From a checkpoint of a small transformer trained on Wikipedia.
Architecture: RMSNorm before each block, no biases in attention or MLP.
Training: a variant of Muon for these matrices, 571M tokens, 8713 steps.
Each number is 500 + 40 x the weight over its row's rms, rounded and kept within 0 to 999. Layers, rows and columns count from 0. Numbers have three digits each. The size before them is the row's rms in percent of the matrix's.

# layer 4 MLP up, 1344x512, rms 0.192, rows 1079-1129, columns 384-511
101:493487517519539508520414495489498519520576457415498409519478474574499579487490553508470397539476515455509558529450490499473494591499468430478568450511469521482522447523455490529472430563475528477446508485531556504519424492546501524469496496518511463545521498530445486476489432524545588491454501524547498568405523499433504506509447388466477497463451595420575460430465528517548501495557
112:482528523525510538445545501532481523517455442499486520471562461492457519447459519460502475465459455525502512495507514527549547575508519492504475466540503504555489519471536504414569533577518478421553443472494521496417432494461516536472495423483456495516488519438538444463499488436507483472468477486515568484506469482527528504482535498495483470472482466478450428482440506410536495412389
100:547550532580493465435482496498502449526504490506551417497521493506509445485514489518433457511583486527539457575554508523468509462486499493535501512426520450505481548553527518537498560561507488471474509510548427522506500491573554480533467501536432464406544481505471446475576473438568491520457535510494509514505486559514554518478494577505512412485499512516488519415551531506506457501430
112:493516520457543433561452484506459513479458555465478551467497507487486528505516458484482559428490476522523472509511462469518487511507463537491446466523531600505478493538495517501487448520476520473505493468576498457460524468516533534463511469554587470511493474576529434467530480500502459432520502498539599503452542429552546495469508458529557476526457430431488526558504486476529548511473
084:462473480527529457437485483547526463528494514495492580523543541572438563483451492472516519480471534499456503408450500543468472452526473496528501523453531458529493426482508539486550443598465510491472528553483512474519505522507414510546517510491436441460469566535477471511528532561469467393474506518479514484424525475522500445547517486448530457497512500449502445479478435551503487458494
106:529491510486517600493528513539473538503596505506463462547513543453536519497482510508581491507499574573552545514475484520510512512561528530506465489542485492455455480491518504492412461542572556486528482545558412532470486456495495512573527539441470465545440557567452596524515496427423509453477508442496504499533556508488549535483547515495491468525474530454472544517545506554500528535508
115:481512526470469475433580539446570454505564505532482522551535535472521485511513570458557508531458458445535528520520505465510509526530478460519487584546472473495442512508522486482488500518494525541463532540549485460484547499537466513547430500569522546492414510516474506430443523552488468459571546480443543498465474497500422477471522490474477515495500507544478542508542534457445443457550
109:431512484530485502495463524469574494469397502569522514457545456464530573514550551529539507494463544504500429508421444473514491560474526500450493478477500508485539500505569606482476538411491500525525465547561468509511525437482503404549466535484494505494528520512481476525588487521429599494511473474495566478558494443520544430502484470451473510541458516489592521458482509547565472476522
080:457537537520476480470497563449465561551510523485533441529526537487480509512531468513484550488489430423518476535547519471514446403497519445490519494479471487466537454441495529505498509394479462465510379493520465561525500438533553488477444499527527541516496570452500529498510440509467461501548529482467512492529411498552470505488451504503489518453487471504487545455543512508518544481539
113:582549510531506517478519551466474454498490550520509464475543514531457438490535430592552489449490495477473472464475528524510480516539525541499564436491488469497455513504513512510489457469572537488467516493505606502510501453510514560516554545534399528477512515478464510496496498454481550494501532484465482495533536491544570523509465543515536441438469501528422543478488536487508507522453
092:515479492505556447569504510529555578549472460564560530518531512538482550481516531543456488534466464516548506502539514525501506489519471508456483515485511518508425484454440540507516505504532484533501526526549444410502531454527541503544425526461503478548493501564464444469470429414518492497466466508434569536519499554477477472471451379506566574394464514562526445502509488461557550463440
118:537506449476532548405551483546507561530478486550512421521577528471472539435515532530431468451500534520466470519554502514497468451517519525509505578488563497514420510547517466490468591495463490471474481526477455570484474420506488488509495477451547433497513488486432468519521460469478507560502520485529485545579551437483475504525511518474567477534569402478513486500488550445423561522477
063:535483466481570442544562507498602491539528511553475480462510531493483483473416533510537401475538484500514520435498486507430473501519486496449484551495495490486526489470506504474562609523529545591559555518527510495544496517552492428510534522509531568487539524517536515481487531445464503480560556506531530473555520443460425534582477516568491452559536523401526422522468484511474520466464
103:513507542461485446521482495472523506505506471477412552541519543482540464530463479565531497493453450476511520493520479532466513561527550446542590512486487469558429474499489449480540446412473522465430546577461480538542554462418522520496551494501533458595479578476513510529469462432454478521471519528500508495493454483536441493540457497504496519509520536436485497509521532504546501522514
098:503456508527492451512502605507446532502528522506475532540451501588493552423449509541484526476418504507526457536486548501554424457499548453401438578494527549518540511550484493482483487491465456541484525517500494495543575485550443461436528474461475531503537529496518485545483558474446497518484458527492453558470546478518528544486500490510541613441491496524507470486499525548498510500490
083:538450449451500509434536437518565477582485467517545467516572568421572517502511513528495518500438540484536491550510507501503537500536492528487470460503469459514490551478528429494517482463524561575517459505481437538475485534505532536523440476491486516508472518473507510517490465471478523533566490464476485542502442567422535490531500456468520498487512597505491456438532487488540452464535
083:539481463473484476479513593558542477474423510518482468507498531506469541539534508547574544518400436515606478487472484424539516447577494514540521535439535454541488559449480511449463526547516449524499503477435476474521526517507511485544542456508502529489467561454504538489447420436441498478526493468497527466475518549521532494487477499459541471530503444469519506506567470544546604524558
095:519513484473521456553471512421408548526490493503514539524499442468488533545433528488482531548547530459498485438460477452473492469511523484513474498571465547526524503440499531483549495593451535512504474532462566479540488462440514483505434529491574549409466493530435519447423524530520608474511409537498408479517483548515482533528503522402524529510545533499478528492555479517564410531451
106:556566478546577482567489505567509495450438540525521545545428545517471485469467519537538527475530482531454495517494503484447467480519506480479530417523596464434431512501473499541474474521488477491589500503488435491528571474527487493505586530523552569511480485498531590534532508537480577521507446537522518449546519492518469462441526474511449481461561512523539440533471447461436472513461
084:529514542412531499417522524517536564486512480519495525558548501445490459526413549544612485495469488577482493542500523496547497528504512485538545517472564449511579519536487508552552483431513522555512526410487508529526520474502538488515535540534480542530517504406472543616488552522449520534480508408510482491537456473431509486519479513452527507514432493508497463426501562539472514535454
084:533512357491489505532552438555467388529525444534429525535438475454495390530515534506499453522578461523530528507468497531461511493605475479533451573564556556547484525524450521505471514486565500483507498504567459529512548477510486596480517504463570455423494432536452580472546438602486447474484554449562553502563497501458457540494544478480527467528602533533484501519439430516411506504509
101:501549478546515431558496450575537493515505488449524438540555502503484497521452503533546459462490537518523473550409517467443498501496411456531518451453541547554464464523451477416481433490487432494469471438481520516571505495470532515475458513545456497483464489474522463413518498491540501555513410504514467481470468501389537544567479570457479544509533537481509517478439515492528512447485
097:411530460499515483505479468459543501542529477515492556447486524521486495490509526540491518476612519545514497570477555498527470519449448489499425536485427484536575603556459522533479458545516492452458506545524573496457489427456455472456485541451514538556457530533466462536483470497493507514497536540506554503470519561516479516503454413429522589504534473484518517567471481521553508461565
087:577450475517545493406462515522540548531491460427469471448431499560531496519463518513520535512524522479507499491481491536536561509474484482531502415447491374468476509474493454533488511507561486481486496528465506408462526459559445411514457518489482501495566490538524421528514531538560466510422517572479489497479550447481516508569524480438503487462470461503447513506489543462529494489514
099:484509523495540463540528529636470525449466449537540501511491493324454419478481430487596464527496446401489486597517495517520428516523534543521488497548540524523551460542621479454522541542548488537480481487521499555448461519462513483501467537526474470533512493546472473531521537492459503493451519482551452501485512564523485547425450490470478518459476483486420434517554473428514484520468
088:535453487501470545501522511510506420412428538418516430465606532558559466490509500491529481504611496576495502472541517529468545493554485471462489468484523539516553461575472476589409486480577528453547546568509539553442494500456513527504412456558545478500598477449563501508540555496528519514534530504543409540496437432443486517485469468513503485475489522507536522461473493491479418487510
116:580477505508400447500541473553531498420516539447495430539527410509520469558467549549481466462559496507440494498508487540473465544572516536505435469511507531441464447461441519515458480531576459440461469492572461464535538534539470505433506504495427445494469505492474510465478438464577496568462506528543545503510404456514429470511507509525448498541529411472530526484514576535396526471473
093:513463512486509524473510574518532455453509420504532535502508507515496573466464472488474490445448506525557479536535549572586546521454533466474495527549517425490542491509517467426480484490475556462526449527478435543450492492561479447557518461507452517511460564539442484500473525471400490460472528494419480520528485514444520491478537493477472484499524516530505502516558482505453562533451
110:520495441450463497512516476590511483558529461510519490550553449496467455591515557493492503522510556506506447520511483479509438464623561551503461536500496503523494442499437499482487575400506560526428622511547455500527491505545508576523535567519493485549534496603521498454540504483492435479495463485489433509446489479526478518493553511476510532474498525522519501529538507485510568491476
095:551532544466463482487488523548533495461489492480510492469439516454540477415535460481575494501493535484550498528574563496519486508434512504496503491479557454537471420451519520451488502485514518489563592493451506461497540552562583461510520521488524497439506583468504558506541503466427524534473506511453584505472513470488551490491556476536418500503475477543490547587496489461522564468492
140:524527464501530441500538507541582490508519500486482488490497547462520527503481499551442522498512554469529506444471416465536510472522497519500436517561510476465448515444540475552507449445504527604475519548568440444550583484435535475498509580520498467482427478487513530418541508484535512400490476477523459537467522504503503527503494458431439556457522578495508515533597537481508510503463
095:486479564498506505521437563495501528467513532505445547506463550455570578513474515440390513471437448477503559528512473459477489510503532489541466478492401441433445419429504546452506544586491450447519528521472524477422570568533499504511513508493489518488533452499469527500485517502506427538457512490498521437468552563419524536406472548492447457516515471474486559446438511501526497543412
105:544502451509555422512525530513526412454491532507478502509466551473528577536459573472488456483528450515506576461469450440496486539521504460465543421502558494512539516462525466457477557523504541505487507545479553551533508526476459559547545496494457431473495515516547505539480555534462392421560497412474468492426499504497507493400497539501503469519486442536445531533555482467537416512499
107:561487493480485555470503542550442492484489472560540462522492533558545523485520461456438400494476540504537485552503409472517548534504579477475458535497526509540564474521521514468467555430467520531460519519532512562497414529550566503490490438547496427444557542506477464565509455465502517506490589514495477469452497505449542546368444446499550575479499522494464485512526502469464469490552
103:549549508501523499518579463488443559512526521507473504459425513463543489520535510580517460496477473478541490469471471424516523571496561547406479462476416510524516560520560436504455507517486490497403534524566462445521544503487489480526533520479509518486539531505408515548533465560503477539494431526553446464513511469490466516592444512488525486491503434517522484456474507563473524562550
088:493489479513461508551561426417534508541497449480524597518426475525509539483478460496565517514534502593471548437500483550538492509489482492540554525519426521469438499481460483482437479479502435534512527457518461533503482488495496534455535505484487618473501521568472452483444461445469444529544495524536486504569463490542506563544455495575557470492500545516493503523489537502510510495476
114:487499454445508474444415506494469492548554480529563509510562464501455525526461460434491501489533551528507470536577521498553441505436533544507476541518512538572496486572548517475508570524508570510538537516476527431528457475442510516568435500524524496484467544487449481528456632520486539494546501438558472533440468455486531434474493518490492519416478553517504428481550486639498471519508
073:501530494446443452520485517535485508461520546516534484465517517480489478543463505487463418551510443527542406461461438440458472424483572531535493535506463468478504433464519552436512570472551533493452579563555492457499480529494509542508555447471494553397449523438468554619547513484481477393617462523475534521517452525455447449543493435514557487448516499537559499513515477514488511459560
094:483502419476520533467467492436492487505535466466527514529462520522540510517502434512479449516500469505522547501547503517506443442491502531508436476463450476508505546420485465454570552545506522536500513538458538559428473557534456476459459469510484500474421496507490464512456473455456419572492472594507564468554447515524522449496429512536460545505502551428471477508464519504411491494454
105:531569581507470499476494523529480485510430494464540519475533455503505485480514489536470506516548407475484588521468525461493530529564459551436535519482551513538465471453515535426517465487590510520475457473507524560539548581540538571458484520472455487570484468565478510513385499504506457539429482523490551535484484513495495525486515501481482529538537473553453538503497517503573510448505
117:510491461448472518466448523499515527488573504483500574547536447442538516530531410520462509443492494515559601544504473527514498511514510464535516521525541478476474523459507446454526460453416500536462494527551516488551466436469589461433481527486502451521532474530460496414462406496493483465384454506527495491559603504488508570593557426543521530524493512500544550548464498435450478591442
137:497511553515558487481500502481461535508425499514468502536519539461441428457601527483514460498443562534567499476514491493520446514484491521548528428479434497500568459522566541459394471499490501442549506515512461485526519517514481493473501480530496475412493573475493493491471476535490461537463457508430451471490476519533503480590506583483550527509573544473482418495522535520476438489537
092:485473461434484497568505488499468513467481461531490480531500458479527477586486502559460533450441523467479482532424507462485544490464486439435453509505455485517465564506492516515459451499503558515550486474608481534475590610475451554523510547527535549454505433463503533409553511511458415477552525527505404537455483498532536460514493552532520462472519597510465524481465485498508417494527
110:512498583494515511503497499534572512385497486548421560534476477534460495494462461475533478485528483486462549464442483523454560499531428494518498434495498520484518479484446484497533481525463522492520506480525514389450584479545444540550528557582476470462528471480490490510446544521544491541516494525470506528539579456441500558543536529487541554550561454482437519560505543484524513476493
095:512465461476421481474609534454474495475470472547408557468511493519538483450479513485539503507499472521481464467465505481541506558480434486539509524515541520549530566522534487512550494482506513480490467534556482453520524574519509535522482538526493461535508485452433524439641496472463510521483505506520512491479460528446505507521509476502484440459518417492613515464560478566578579454588
110:555522515538515511427454503493413550470507450466492509497501505430476472498517519553488477499478467519503536511518497508561464502493457500595564496531502483444447539555508429486532481472561472532551512521568426496464490495556559480537483502487563509538575452578519529454430503437485530495526479536529467452588504543523566489582522466510515545500540528563521487541599491467504435451423
092:543496600517483512530568525459497481484526533528480516531522478459603547533515617545506422532435505558532481504498481515491489520470507585445485491496501545482548439577496508455463459432467481493509497465512486456483439554483522497529531413454419526523500465485491459532495501469501478467457484436495477506578511538458507556434524452498419523497429530520497462551549514475476424446581
112:500516511544484480540424531501429461468516489561503503538470519510476527509474486510491486481516540481537432452460516475490539420470433468513485488457514500466489526521557453489468452476470471573462530461457517496501490510454524462532506453460517519473487492440517448530455535412511504424591545414587528580479450517455466451511477449503553465447463581506494512477611531506544512600489
107:494451444531506539480513425466488545463464512423539582529473496489495521510518447461547522545509447497541504513440479496573501479527502562488499465467456530498485488527534468444544545523498571481518503407443539489510514496473485478512495544502489565523497479494404432519463492482495541469491526487503564423478464528546494475561523587537523458505521650543520430448469499532505480534462
081:495503465508540529484457475481512506465500473478496467535496554493489617504434473516564449458508411510492478461540474475530505480489519500506462485488453523474483442480486470500479551490481534357474497508457513464502575469549467536494513503546518498450442440438556438411524424486464549556488485509495549523549560544489396512472445453454491518504521506443518575527511441523525533571540
090:536507520533555544479459518552442513545498527442512510606486486532541510466473486469501486491490548484494504527532499519485461415465545470466529499433584507600525482477488578481506448569514444521477489533510499515499477485506523437483499481419471480563494558470482564506511512464549486424425520409512434516500475506553453441472526562487467484461485538440505475505530523567462488484541